python train.py --n_layer=8 --norm_eps=1e-05 --rope_base=500000.0 --rope_fraction=1.0 --attn_scale=0.125 --init_std_o=0.0 --beta1=0.9 --weight_decay=0.067 --decay_fraction=0.419 --decay_shape="linear" --doc_mask=true --train_tokens=215400000 --steps=7197 --dataset="wikipedia_en"
Each number is 128 + 32 x the weight over its row's rms, rounded and kept within 0 to 255. Layers, rows and columns count from 0. The size above them is the row's rms in percent of the matrix's.

# layer 2 attention key, 128x224, rms 0.0884, rows 18-57, columns 56-111
size [102  93  87 136 100 104 121  95 157  87  96 100 103  91  91  88 108  87 110 100  85  94  76 112  92 109  93 106  78 107  99  82 100  92  94 106  94  96  99  91]
[[106 138  93 127 112 148  91 118 172 191 141 148 159 191 192 119 136 124 165 149  85 151  99  90 152 109  86 105  73 118 129 112  75  98 149 153 160  98 131  66 140  50 111 173 159 129 108 152 112 131  87 144 175  94 104 121]
 [182 172 106 124 131 122  94  84 116 125 126 102 131 129 161 115 158 152 145 135 138 143 191 109  58 107 114 120 136 108 110 126 109 144 150 201 138 148 114 139 182 179 151 151 130 134 148 134 122 108  86 171 111 125 167 112]
 [127 116 157  98 108 115 185  99  83  68 102 161 114  92 137 170 114 105 105 164 105 100 132 120  74 170 132 117  99 141 132 210  98 182 129 192 114 146 180 120 145 160 218  61 120 103 144 114  92  98 123 147 138 158 139 164]
 [ 99  88 111 144 133  93 109 116 161 163 154 156 120 131 136  58 121 123 120  97 109  93  40 131 181 131 102 143  67  81  94  97 106 118  95 130 147  67 119 151 106  70 118 153 106 144 146  97 132 125 126 137 111 106 111  92]
 [144  92 131 131 144 164  65 166 131 130 124 147 128 139 131  95 155 163 144  98 103 169 106 172 130 155 112 145 104 178 132 132 145  87 115 169 132 159 128  96 109 114 149 180  83 126 143  85 186 152  96  75  96 129 120 140]
 [121 106 137 173 197 131  88 138 145 166 109 158 157 159 158  94 109 114 169 181 124 209 163  98 160  95 141 110 123 121 101 113 125  62  90 161 122 158 119 108 104  98  88 190 133 151  88 134 138 171  95 140 138 135 130  94]
 [155 141  95  86 109 150 136 118 130 193 146  89 126 158 114 100 142 130 173 180 138 135 134  97  89 101  99 165  96 116 139 157  97 139  85 173 173 117 165 154 118 144 176  77 126 127 122 100 123  87 174  96 173 176  65 109]
 [113 194 141 111 154 136 144 127 134 116 136 127 140  91 115  62 141 121 157 147 116 119 158 131 128 119 218 147 126  98  97 127 159 156 103  60  81 131 131 173 119 107 139  90 114 135 137 126 105 137 152 173  98 192 116 113]
 [164 123 109 132 100 117 168 131 109 179 107 104 118 151 121 148 111 160 109 162 161 162 125  44 114 106  37 119 154 157 185 134 101 101 137 146 177  89  84  97  76 134  89 122 111 133 132 149  71 126 147  56 191 109  98 158]
 [119 196 159  72 167 137 178 106 110  59 109 112 145  80 118 119 131 124 148 114  96 105 185 134  83 130 184 116 135 119 113 162 171 178 136 115 113 147 136 168 158 158 186  89 122  99 118  91  83 112 150 170  96 162 118 124]
 [150 115 138 187 105 124  98 167 119 188 127  51 139 145  97 143 115 168  99 102 140 109 155 144 130 163 147 163 138 178 197 125 123 134 171  86 141 136  73 125 114  96 117  87 116  94 142 202 131 105 159  87 136 154 127 164]
 [140 102 118  90  72 136 134 125 115  71  64 151  93  79 126 144  92  88  80  94 125 105 109 110 149 152  86 108 179 121 152 130 144 100 114 197 144 119 100 109 112 170 109 178 155 129 140  76  59 186 158  73 177 109 136 123]
 [121 147 124 184 110  90 125 147 111  76 135 156  59 140 172 152 116 160 131 133 130 115 152 119 142 121  77 132  97 180  99 191  56 124 129 132 116 145 109 132  84 114 142  84 105  71 164 112 137  91  90  62 126  65 117 145]
 [148 116 147 120 159 102 170 156 135  93  61 107 149 137 110 126 104 172 127  95 122 106 188 141 199 156 194 163 174 149 187 134 148 162  63 118 192 102 127 132 133 141 119 146 142 150 111 125 129 160 162 124 176 166  58 113]
 [130 115 127 101 119 130 118 127 155  69  82 181 181  89 141 107  98 150  77 100 143 129 134 102 144 148  56  73 157  85 145 108 167 125 103 170 151 134 162  92 150 166 135 246 138 155 169 112 107 149 140  99 114 163 130 109]
 [ 97 179 168  68 200 136 148  80 127  57 104 164 135 127 123 108 163 117 186 106  84 110 182 131 118 159 198 110 135 105  87 132 159 155 162 131 148 148 158 150 176 126 151 143 155 136  98 107  97 119 100 189 110 151 138 124]
 [171 109 157 181 103 154 114 118  99  94 108 159  99 114 170 212 122 200 110  76 141 123  95 147 129 110 102  87 121 210 159 168  61 160 168 161  86 126 111  56 149 146 145 122 136  68 149 125 125  83  60  66 138  56 170 169]
 [159  73 105 181  55 109 114 163 156 147 162 115 101 110 157 107  78 149  69 135 162 114  94 162 147 112  48 135 106 137 149 120  74 128 101 132 123  95 106 118  68 113 118  99  98 131 199 120 194 137 151  53 137  88 100 124]
 [149  70 121 150 105 174 109 121 108 125 133 108 152 106 148 103 137 148 164  71 151  96  99 118 152  68 121 138 162 132 149 141 134 138 147  70 143 104 117 111 157  47 174 144 112 172 162 170  76 151 160 116 141 148 113 104]
 [152 120 119 185 166 127 138 126 122 194 110  77 135 101 148 116  73 171 108 159 169 145  95 142 109 124 175 130 120 142 135  96 184 110 157  82  92 128  74 101 136  51 102 106 142  97 108 189 162 179 136 146 136 119 170 113]
 [146 101 126  97 158 125  95 149  93  88 158 156 112 175 150 174 157  77 145 141 134 150 161 141 143 149 150 128  92 159 128 215 123 141 119 105 175 173 129  81 158  52 148  80 148 159 147 171  69 160 170 135 122 120  79 129]
 [102 101 114 183 147 123 125 130 108 206 117 116 119 103 175  86 113 157 128 109 157  77 131 135 116 131 113 135 101 121 181 138 112  93 178  84 123  48  72 200  66 127  89 134  73 138 111 100 141 146 100 148 142  84 185 186]
 [168 112 113 150  48 107 134 189 164 206 153  82 134  81 116 109  89 158  91 142 144 108  63 146 132 138 130 152 115 124 148 103 133 101  94  92 121 131 106 161  84 119 145  77 118 108 168 145 189 139 177 101 125 164 104 124]
 [116 174 106 126 105 119 108 149  97 124  94 158 138 110 125 126 127 158 136 114 120 143 160 119 142 168 160 111 111 125 141 177  95 110 155 147  93 133  90 150 183 120  91 186 130  90  96 122 127 139  85 169 111 133 151 169]
 [143 199 103 114 143 168 200 145 172  32 118 135 121 144 126 125 125 153 212 149  76 159 202 154 122 118  66 121 158 149 160 161 159 110 129 155 157 139  88 136  94  85  88  99 136 131 130 129 190 170 111 106  61 127  93 141]
 [111 179 167  70 217 161 114  77 110  43 103 154 131 116 126 128 162 102 184 108 100 120 195 145 120 142 207 115 142 130  88 160 170 144 148 133 127 183 164 145 171 152 167 139 140 125  97 107  82 136  98 191 109 163 158 118]
 [121 139 100  90  52  93 138 137 110 179  98  94 199 125 103 157 132 157  99  94 163 106 132 129 134 120 163 161 142 134 110 140 100 110  97  71 145 134 128 143  88 168 148 159 138 126 124  88 103 112 174 154 135 189 141 145]
 [119 105 134 110  88 160 145  79 101 145  85 121 148 178 117 150 110  74  83 176 141  87 183 110  97 133  59  92  83 158  81 143 121 115 169 119 164 154 148 107  41 119 154 105 122 141 191 141 114 115 163 107 115 122 131 139]
 [122 144 107 129 164 170 120  56  68 111 108 140 110 125 144  93 158 134 171 119 135 170 156  88 120 149 175 112 159 126  91 126 152 136 191 130 141 142 128 125 213  64 130 172 120 110  80 157  94 150  54 156 114 182 172 112]
 [152 138 146  91 142 150 171 145  71  83  95  83 135 101  76 159 109 162 133 100 123 105 144  95 105 145 182 146 192 187 144 137 169 151 155  85 149 142 112 134 163 160 152  96 137 120  84 122  39 141 153 152 129 141 124 120]
 [126 147 139  75 164 150 105  81 115 149 129 180 126 176 115  78 169  64 135 152 111 140 167 132  87 158 128 103 133  65  83 107 156 137 144 163 123 150 149  89 174 120 138 141 110 142 115 174 171 143 105 174 132 181  58 116]
 [100 185 122 132 183 127 161 136 108 105 129 119  96 142 111 139 140 126 145 182  69 145 151 114 101 121  78 143 181 176 120 117 143 141 141 199 118 126 132 124 109 152 122  82 118 103 114  95 101 114  55  97 130  81  91 168]
 [179 114 128 164 158 113  75 117  81 103  84 126 161 132 113 153 136 197 148 109 155 150 127 126 152  66 172 116 106 151 118 134 121 149 101 142  83 172 123  79 145  86 120 177  88  97 152 144 128  99 178 134 121 145 115 142]
 [150  92 144 132  96 143 126 133  63 171  96  96 132  92 135 136 102 167  87  59 139 100 100  99 100 146 149 146 170 173 168 111 135 151 160  98 119  85  82  69 137 112 153 111  98 107 119 135  66 150 137 122 146 146 136 117]
 [124 101 146 137 130 162 110 132  98 127  45 117 170 135 148 113 127 126 100  59 111 120 121  93 183 118  93  96 149 129 134 131 172 108 174 128 152 113 145  91 132 116  81 208 129 175 128 130  82 124 144 129 136 133 176 141]
 [138  84 118 142 131 134  92 144 124 126 152 116 147 112 137  92 127 134 191 115 113 114 134 109 129 107 188 126 119 123 124 154  90 117 125 108 109  79  99 141  65  86 123 156  50 131 108 122  87 130 141 113 113 142 142 122]
 [157 141 148  70 135 121 130 128 138  59 145 167 150 126  91 156 137 110 135  96 110 139 136 140 135 116 140 115 174 104  89 111 132 165  60 180 147 166 180  68 166 171 149 168 182 117 130 105 119 113 176 131 115 166  37  90]
 [ 99 135 122 198 140 113 158 147 137 131 141 108  78 141 125  79 139  73 203 130 131 159  67 137 174 151 121 128  78  82 121 158 139 131  84 119 119 126 132 139 100  75  71  93 176 139 162 140 109 115 205 113 119 107 122 114]
 [126 161  83 150  76 145  78  88 119 184 116 119 129 100 120  78 149 195 112 105 171 145 153 102 102 112 185 182 137  84 129 118 131 100 126 117 119 148  53 136 137 110 105 137 119 115  97 144 125 110 104 143 131 220 177 137]
 [ 93 152 142 126 143 130  90  85 133  63 162 168  77 160 150  85 156  74 171 126 131 137 169 119 132 140 149 106  64 103  85 162  86 141 151 169  95 124 137 123 135  99 140 124  89 116 162 164 131 106  93 171 129 128 133 118]]
# layer 2 attention query, 256x224, rms 0.0909, rows 19-58,83-122, columns 56-111
size [108  93 131 105 121 116  93  86 122  98 104  97  96  86  67  97  73 115  99  88  91  84 104  86  63  96 104  81 106 101  96 100  95  94 104  90 105  97  98  93  81  94  97  98  98 106 101  82 134  89 102 120  95 103  97 120 103  98 105  90 102  82 115 102 127  94 107  87 101 104  82 103  89  93 103  98  85 102  86  99]
[[132 157  89  79 149 156 188 147 161 143 160 102 120  92 127 161  99 149 108 188 122 121 127 106  96 130 128 163 119 165 174 200 108 100 141 116 128 166 168 158 104 127 174 155 134  92 157  97 105 158 186 166 152 125 153 152]
 [176 143 140 112 104 114  37 127 107 127  77  98 103 127 142  97 153 151 127 106 186 115  92 100 146 143 120 107 137 153  93  57  97  80 173 125 167 121  94  91 129 118 118 123 150  91 156  99  52 153  85 111  67 118 132 132]
 [128 129 155 145 123 135 100  89 123 123  85 150 143 187 148 124 159 157 144 119 109  83 124 123 149 119 135 123 149 115 118  71  92 150 155  93 167  86 100 115 130  98 118  99  69 146 118 167 122  81  73 145  68 107  77 139]
 [158  87 158 172 141 102 135 142  89  72 153 191 151 141 132 121 143  81 143 102 127 134 150 128 126 131 160 154 113 129 135 128 125 150 123  84 145 170  87 110 184 101 118  74 133 187  98 182 202 131  93 101 112 160  91 113]
 [112  86 147 135 179 166 144 143 156 137 144 131 126 137  86  87 120  90 134  75  87 117 149 115 176 139 130 171 107 129 131 162 163 178 179  65 101 145 125 182 141 122 124  88  95 146  85 210 149 127 129  95 120 188  90 119]
 [100 164 114  93 153 106 118 162 130  92 122  96 157  99 134  91 139 107 118 134 117 148  90  31 121  96  92 142  82 135 117 175 151  83 164  95 126 129 125 123 168  94  93 145 139 106 122 178  77 144 153 136 191 150 147 112]
 [121 166  83 130 103 187 120 129 177 162 111 107 134 113 140 128 113 148 146 170 141 114  83 135 126  72 117 123 120 106 117  74 102  90 139 114 122  93 110 171  48 136 106 182  80  97 179  89  74 149  98 165 106 104 144 189]
 [ 61 128 130 133 117 114 115 139 126 114 164  75 119 164 139  98 116  53 115 139  99 119 169 104 160  98 122 141  76 128 144 221 145 134 108 120  93 126 154 154 148 141  90 176 165 119  68 144 169 110 163 119 189 130 174 137]
 [119 147 116  81 125 148 131 122 140 166  86 120 110  83 142 139 106 148 125 163 151 129  55  95 107 122 109 113 121 146  99 112 144  43 133 150 133 119 140 142  80 125 100 152 116  98 196  57  24 179 115 144 155 120 159 167]
 [116  88 127 175 120 153 153 128 129 154 199 110  97 169 130 157 146  77 125 149 157 137 159 152 134 112 113 152 143 144 184 149 154 126 107 144  78  87 129 121  62 145  96 190 148 198 110 141 199 106 186 101 204  78 163 163]
 [131 109 189 167  97 128 124 178  80 158 135 173 128 127  78 182  36 116 156 113 132 142  85 154 128 172 183 118 179 180 139 128 178  98 143 114  78 132 136 149 114 138 148 124 160  65  52  96 162 147 122 120 124 131 150 166]
 [100 109  95 133 173 151 126 131  96 183  81 122 115 177 177  84 124 159 192 181 107  83 159 163 102 151 180 167 168 128 162 101 132 132 111  92 142  71 132 153 103 109  67 115 128  67 108 104 127 135 113 106 106 118  76 173]
 [125 101 143 181 124 129 105 140 127 125 171 143 161 141 131 188  66 221  80 114 115 107 124 126 190  94 157  86  98 159 159 165 101 128 141 134 113 130 125 150 133 149 162 153 116 104  99  97 157 105 149 131 167 144 178 148]
 [148 181 186 158 105  97 106 131 134  95 178 177 200  78 136 164  37 118 111  82 121 160  93 120 132  99 166  85 124 132 124 147 101 105 132 127 105 144 123 104 174 129 149 145 142 120 125 147 174 154 138 134 158 138 131 112]
 [159 153 127  90 124 191 165 105 169 127  54 147 125  89  96 116 137 179 133 172 125 120 115 130 125  82  92 149 143 146  74 170  85 109 127 144 122 118 116 141  90 107 151 134 104  86 180  88   9 151 112 161 126 177  94 127]
 [138  95 148  99 145 108 144 116 131 134 136 154  92 146 143  80 130 141  71 129 116 130 206 152 123 118 134 142 139 133 150 206 152 158  51 140 145  98 164 137  83 139 113 125 180 170 124 103 151 126 179 137 181 145 128  98]
 [144 138 155 149 147 127  54 125  71 135 137 126 170 167 153 132 121 143 141  86 114 133 115 156 125 148 154  88 152 111 166  83 160 111 174 124 117  89 136 146  78 153  67 113 125 147  93 129 133 128 134 107 134 102 117 149]
 [161  80 138 167 135 107 110 151 125 150 146 127 125 172 121 109 169 139 138 138  87 115 120 118 149 123 129 136 109  98 115  79  97 153 173 154 162  82 117 135 121 143  88  78 113 134 128 116 128  92 109 134 176  89 139 120]
 [146 129 131 140 107 133 112 176 151 166 182  86  21 152  92 135 156  83 129  90 134 121  95 121 172 159 141 146 120 103 168 113 116 125 134 119 119  83 109 126 111 132 108 110  83 171 126 160 131 110  99 104 100 103 118 136]
 [162 136  98 170 168 136 177 134 153  96  92  88  85 171 118 112 134 165 147  96 123 147  97 114 113 205 122 153 145  99 126  76  93 137 173 181 165 109  70 136 141 163  67 115 170  96 151 132 112  87 108  96 125 110 111 143]
 [ 79 113  89 124  95 158 136 118 210 123  84  80 117 143 105 137 105 117 128 147 128 111 173 139 189 146 106 135 126  72 118 115 157 139  95 101  96 109 124 155  51 178 116 154  96 143 102 102 143 166  93 119 145 103 145 136]
 [102 123 111 152 139 125  64 145  94 161 195 131 105 186 132 141 135 120 188 146 137 120  93 127 110 119 181 176  85 115 161  84 172  95 160 103 139  71 130 138  42 127  85 166  96 138 115 148 162 129 138 108 112 114 142 155]
 [ 86 145  72  90 220 143 187  90 192 168  87 205 120 116 154 150  97 162 111 116 157 119 141 120 100 173 132  96 198 109 152 167 173 109  61  98 114 143 144 157  80 131 132 126 125 160 125 138 126 164 122  98 162 101 118 101]
 [113 113 118 141  97 119 125  87 103 139 135 124 139 120 156 108 177  95 174 100 149 123 124  82 151 132 140 101 123 128  68 215 144 114  91 105 137  72 112 172 157 148  89 205  92 141 134 138 131 106 107 172 160 139 147 128]
 [156 151 136  89 141 175 204 130 174 149 121 168 128  47  87 137  82 160 112 185 180 121  93 124  81 105 105 129 160 162 101 131 117 114 103 146  73 135  94 130 127 125 177 139 129  79 157  68  59 160  95 151 127 133 116 161]
 [ 59 117  89 145 180 151 116 104 121 145  94 199 205 165 192 173  79 165 160 110 137 157 106 162  57 163 136 124 111 128 145  38 168 130  81 110 122 172 101 128 190 163 127 131 138 120 152 144 145 132  89  73 121  64 151 130]
 [115 160 109 129 152 151 106 104  98  90 136 110 129 145 151 107 167 100 156 109 204 169 156 167  34 157  89  78 156  84 140  96 102 120 151 178 157 147 128  93 145 135 117 148 164 133 118 157 159 107  69  63 158 105 122 120]
 [149 137 108  96 172 126 184 108 178 179 124 109  76 103 141  96 155  61  97 131 111  91 137 114 126  80  48 117 162 109 112 164  97 167 127 125 120  88  94 108 168 126 130 102 118 157 136 134  89  97 140 144 145  60 112 113]
 [ 86 110 108 143 101 129 152 139 130 138 143 110 106 123 130 145 102 100 112 212 133 127 141 157 131  82 134 153  92 129 138 179 119 144 101 134  91 129 162 160 118 135 152 182 153 101 120  95 151 108 165 160 163 108 169 158]
 [179 153 132 107 129 107 165 110 151  81 131  98 144 103 115 106 183 107 108  78 137 153 114  86  98 122  72 130 131 111 106 154 117 151 163 152 137 130  73  77 162 110 118 114 157 167 157 186 118 118 137 116 135 124  99  80]
 [105 112 131  93 116 126 148 100 146 144 133 110 137 101 161 120 115  73  87 156 126 103 177 118 138  72  99 137 113 143 114 255 165 162 113 116 115 120 147 133 122 105 138 178 148 144 144 122 131 128 169 157 184 162 134 148]
 [215 117 181 103 180 148 151  91 111 133 146 166  89 128 109 130 104 153  57  82 155 101 143 157  53 127  97  89 147 142 190 137 112 161 105 172 143 152  96 107 168 119 182  38 176 160 115 131 132 121 160  70 120 132 136  81]
 [142 116 140 152 108 157 162 135 144 123 150 126 105 118 109 114  97 120  57 166 130 111 163 147 139  84 119 132 113 134 153 176 136 158 117 155 112  88 131 129  44 133 113 126 154 141 101 109 156 104 182 119 213 107 162 141]
 [173 141 109 129 153 124 158 127 123 134 158 149 153 132 143 123 103 138  76 107 149 145 170 136  90  89  86  86 148 116 129 132  47 130 122 180 147 192 145 103 156 129 180 124 142 114  89 119 180 119 103 107 173  98 152  89]
 [167 149 157 193 118 207 141 114 116 107 107 158 131 125  67 108 132 141  91 146 128 105 110 146 114 111 124 117 145 156 106  42 122 147 155 141 136  90  94 169  52 155 115  84  98 115 115  83 113 108 131  95 134 116 140 159]
 [178 160 210 145 129 121 128 137  71 123 152 220 184 110 128 141  92 178 117 126 124 145  77 110 103 101 154 120 129 202 131 133 116 129 165 143 141 112 107 128 168  97 191 104 148 103 158 136 104 101 166 182 118 177 108 129]
 [115 109 123 130 112 110 113 163 137 162 131 121  75 165  85 152 131 131 188 141 116 102  70 112 145 173 183 179 146 130 135  59 126  90 183 106 153 123 136 132 111 123 125  99  97 102 109 143  89 130  81 132  80 130 111 157]
 [107 128 125 108 194 154 119  88 113 174 123 123 150 145 160 139 140  89 158  72  80 130 105 140 100 133  94 144 180  95 133  58 135 137  85 107 105  84 126 134 147 133 121 129 136 172 184 139  52 118 150 137  94  86  98 135]
 [174 155 140  83 158 163 151 110 148 140  74 114 131 102 115  96 166 143 119 133 125 116 143 150 101  79  86 106 196 118 117 129 123 129 154 120 113  99 113 109  96 106 105  96 121 147 154 135  60 137 128 119  99 124  58 135]
 [115 159 113  98  75 153 163 130 160 119  98  61 112 125 123  92 144  66  83 189 157 123 202 126 129  62  77 112 124  91 110 227 144 152 132 133 103 132 149 124 110 136 126 180 157 130  87 122 157 123 162 131 164 158 129 122]
 [144 165 120 103 127 139 164 184 159  91 136 142 130 122 127 124  97 105 131 177 178 129  95 150 129 160 157 144 126 138 147 191  98  92 148 179 135 186 121 172  94 107  92 142 127  50 155 128 115 164 150 142 130 117 145 158]
 [122 132 136 129 128 130 138 130 107 136 132 122  86 120 169 109 157 100 166 131 143  89 136 144 159 143 131 160 120 140 139 144 141 104 164 104 158 182 108 124 150  57 100  61 118  52  96 209 108 137  83 105  71 155  68 135]
 [121  92 100 157 159 151  97  70  98 142 142 147 165 165 144 110 144 147  90 125 123 104 183 186 108 114  62 177 126 103  94  66 134 168 139  76 195 184 172  72 164  82 136  97 123 162  43 137 164 106 101 145  47 114 113  96]
 [106  86 102 134 147  80 154  84 127  81 124 121  81 131 193 124 141 113  86 133 162 100 135 124 106 165  95 153 106  99 172 124 127 164 134 141 172  97 171 157 167 129  82 104 192 127 118 134  97 121 202 147 125 118 137  94]
 [135 135 154 154 181 168 108  81 138 155 176 150 148 134  93 128  83 174 118 145 103 128  76 100  85 179 110  98 158 151 177  64 158 119 132 115 137  78 128  96  98 161 127 172 136  91 169  75 104 144 119 160 147 137 130 147]
 [113 147 114 111 191 125 141  64 192 139 145  90 115 101  90 108 151 114  82 143 112 111 111 124 112 125  95  85 105  76 104 115 142 160 175 137 116  91 138 129 144 145 124 162 151 141 103 148  83 108 128 174 154 146 107 158]
 [125 183  97  70  87 119 111 114 133  99 167 129 143  89 123  98 100 158 146 142 152 200  93 127  90 140 154 107 142 119 114 140  89  59 115 152 106 151 143 136  81 122 113 171 122 118 166  43 124 177 124 114 174 109 205 144]
 [109 144  92 185 117 124  70 114 137 170 129  83  82 156 113 126 104 119 106 127  94 108 116  81 113 141  77 126  86 129 164 122 103 130 137 102 127  87 139 126 158 105  90 166 162 149 128  84 119  90 113 182 129 123 167 160]
 [162 145 113  72 109 142 149  98 121 150 123 139 142  58 126 162  82 145 114 163 184 184  61  90  60 123 127  90 153 189 120 133 126  37 170 161 146 121 132 112  92 122 136 172 104 105 187  58  92 165 145 140 157 103 190 168]
 [ 93 127 111 136 125 134  85 148 182 135 152 157 155 208 126 116 112 120 110 112  90  41 146 147 158 116  71 139 115 104 176  48  99 179  73 103 126  84 155 144 139 154 141 133 111 176 103  68 147  85 103 150 117 114 110 144]
 [161 126 204 129 112  80 156 106  98 112 184 174 137 135 126 148 107 151  98 168 136 122 145 132 137 177 161 113 161 141 174 169 173 165 139 146 127 129 153 160 198 178 112  71 156 122 111  71 164 121 186 152 112 112 135 152]
 [ 97 106 114 138 110 137 122 144  68 184 158  97  94 151 186 101 173 141 177 159 109  99 157 113 154  80 107 166 133 116 139 155 153 106 100  59 164 180 167 116 151  99  98  97 164 100  76 159 110 118 127 131 125 112 103 116]
 [157 135 106 144 110 107  90  98 156 130 124 128 108 121  75 138 109 150  56 143 162 118 127 115 125 144 100 125  93 100  81 108 133 184 159 189  98 109 137 129 166 167 153 157 139 115  96  65 160  73 124 158 105 136 151 189]
 [154 182 169 107 128  91 176  91 139 104 175 224 126  81 110 105 111 128  48 158 121 135 148 158 127 110 137 125 110 154 101 178 112 135 174 172 125 169 183 157 128 170 118 142 100 115 119  97 175  85 144 197 148 122 123 140]
 [137 158 120  95  97 126 135 105 135 127  93 126 148  29 113 150  71 152 127 151 185 165  80 105  43 151 145  92 157 156 119 102 124  67 141 168 153 155  99 111  79 134 154 156 131  88 163  29 111 149 129 141 152 143 183 150]
 [104 112 162 163 156 138 138 123 127 195 150 146 124 165 169 120 156 127 164 124  65  86 154 129 124  43 110 150 137 129 155 143 119  92 107  48 162 129 119 137  99 101 133 148 101 158 117 163 134 107  96 131 152 100  65 144]
 [118 139 132 149 139 156 125 134  88 151 154 119 104 200 142  98 196 124 161 125  71 111 171 156 204  88  94 156 135 119 142 174 151 163 130  57 125 139 175 137 186 132 102 105 122 132  69 182 141  98 120 102 115 126  71 123]
 [ 98 101  82 113 178 128  94 104 145 105 136  96 145 160  92  59 106 138 147 127  95 123 156 167 180  92  86 152 113  92 122  98 117 144 112 155 141 109 185 118 144 166  94 100  97 168 150  77 113 141 105 141 138  52 128  96]
 [129 102 125 168  96 171 119 157 156 123 168 173 185 180 133 117  61 161 100  66 123 186 107 120  82 124 148  95 142 177 191  80  99 108 137 122  52 109 136 101  94  96 135 187  64 127 191 175 144 187 106  86 161  97 159 134]
 [ 87 162  90 110 141 119 186 128 131 131 142 112 137 109 146 143 114 119 107 179 157  84 119 130  73 122 124  91  81  70 101 106 161 152  58  94 171 110 170 128  98 107 177  74 198 152 135 138 161 137 165 124 166 192 139  90]
 [ 87 155 113 161 104 172  51 144 142 160 107 107 151 167 109  84 112 162 154 125 142 184 147 114 173 106 122 134 157 148 113 126 163  81 126  94 111 123 111 118  93 104  60 189  93 113 108 127 144 135  64 168 125  58 151 144]
 [119 106 100 135 113 146 102 161 136 136 150 125 132 194 122  93 161 134  97  79  79 138 127 145 189 129  94 165 117 127 155 154 117 177 134 138  86  79 165 124 185 128 133 140 122 165  64 155 145 110 118  77 138  94 127  94]
 [124 131 118 140  70 122 140 100 140 155 165 184  80  89 130 155 100 182 119 151 143 107  98  80 100 177 244 110 148 173 126  95 146 107 134 171 156 112 123 177  88  83 132 153  99 113 111 118 130  97 117 147 145 146 140 143]
 [ 76 143 123 143 113 144 146 132 118 104 135 108  91  98 157 160 100 128  96 161 147 119 135 101  89 168 145  88 131 153 129 142 135  95 129  99 126 169 172 142 123 118 148 135 202 135  86 115 119 127 146 186 111 158 153 115]
 [153 136 133  88 108 121 147  97 128 132 114 151 135  38 128 141  65 148 103 138 205 153  72 102  52 155 128  95 144 154 123  99 126  66 146 197 140 133 101 118  88 144 138 149 140  93 184  36 100 173 165 145 159 127 205 128]
 [173 141  93 124 142 113  81 113 141 143 117 106 104 170 102 120 240 154  94  91 147 131  98 110 168  99  95 127 114  68  72 115 145 162 140 183 130  95 100  97 193 181  57 151 148 112 121 138 102  85 143 111 108  83 128 159]
 [112 186 132 135 127 144 131 158  90 103 146 175 156 148 121 116 157 103 165  99 122 130 166 161 105  68  58  89 172  67 114 191  86 108  80 139 168 139 124 119  89 119  89 131 180  84 126 139 132 127 189 135 149 126 108  73]
 [104  99 139 126 125  60 121 161 104  71 140 157 140  91 106 102  70 153 181 137 173  94  93 119  99 186 189 106 151 130 164  44 123  74 117 153 159 143 119 144  88 114 114  92 115 139 194  91 103 160 145 165 140 152 182  99]
 [150 108 104 142 118 123  98 144 179 139 102 121 151 116 105 140  61 143  99 129 151 170 116 127 110 160 144 107 125 141 139 126  74 123 137 198  78 120 147 124 113 144 152 181 138 110 138  79 141 137 161 144 119  78 212 179]
 [142 152 165 100 131 116 142 136 133  56  84 180 153  72 119 147  83 112 102  80 157 103 128 135  58 158 103  84 133 114 143 117 134 123 119 166 135 130  70 105  91 134 170  83 154 151 166 110 136 142 170  92 139 207 119 100]
 [108 110 143 135 112  97  71 138 146 121  90 114 118 114 177 138 102 152 141 147  90 124 145 115 112 188  74 114 132 132 168 163 137 107 140  63 137 143 114 127 166  92 129 116 192 131 147 109  87 118 145 177  92 131 145 141]
 [159 108 114 164 118 141 181  78 178 184 166 155  54 136 151 148 143 115  89  87  97  98  84  73  43  74 132 134  89 117 150  51 107 158 173 112 148 111  89  96 160 118 146 127  62 118 211 142  90 118 124 141 128 113  99 175]
 [143 110 130 149 113 143  67 156 193 135 115 157 168 168 115 119  91 167 103  91  94 133 145 137 124 130  85 118 112 132 173 117 101 142 108 155  97  93 116 104 127 128 132 175  90 150 146  92 145 136  90 117 135  56 150 187]
 [143 132 116 116  95  96 149 103 132 119 117 138 115 125  58 106 103 171 105 104  95 145 155 132 178 115 159 182 125 131  69 155  62 135 112 196 138 160 136 173  92 142 138 133 101 101 135  62 124 109 102 169 123 107 130 113]
 [ 57 161  84 131  89 217  73  81 144 122  82  93  71 153 144 143 143 159 150 129 137 145 130  72  93 132  99 161  85 150 116 117 132 122  89  63 147  96 159 106 109  88 125 129  85 115 151  82 106 153  86 150 109  50 173 173]
 [162 182 160 104 154 107 188  97 120  86 149 186  84  89 138 154 173 111  94 143 149  92 109 143  90 141 127 110  84 122 118 168 140 192 172 169 128 124 137 107 165 203 174  83 136 124 127 111 152 102 191 126 128 184 104 120]
 [ 91 118 118  96  90 156 155  81 124 153 182 141 107 139 138 120 124 149 108 169 122 122 131 148 109  59 161 177  97 102 141 136 125 139  84 102 131 106 201  93 113 120 167  90 117 131 129  98 148 159 112 137 119 122 134 133]
 [ 84 107 116 138 127  77  75 136 142 109 128 122 149 141 133  81 154 161 134 131 138  86  89 119 136 116 131  96 135  67 129  32 148  94 140 141 165 118 103  72 163 120  64 126 104 168 171 126  78 123 120 133 142  96 135 126]
 [111 113 164  92 130 158 155 107  77 144 136 148 106  60 140 140 113 131 210 157 156 117 117 128  64 101 122 114 167 140 153 122 167  76 112  89 180 153 121 124  72  96 137  93 108 108 139 128 113 144 154 127 151 154 118 115]
 [114 137 154 130 125 161 101 167  85 130  68  95 133 117 105 130  93 111 201 122 120 154 193 133 133 133 103 125 158 137 130 177 144  93  90  76 132 186 113 163 107  95 119 128 173 112  99 117 153 150 138 149 107 170 139 141]]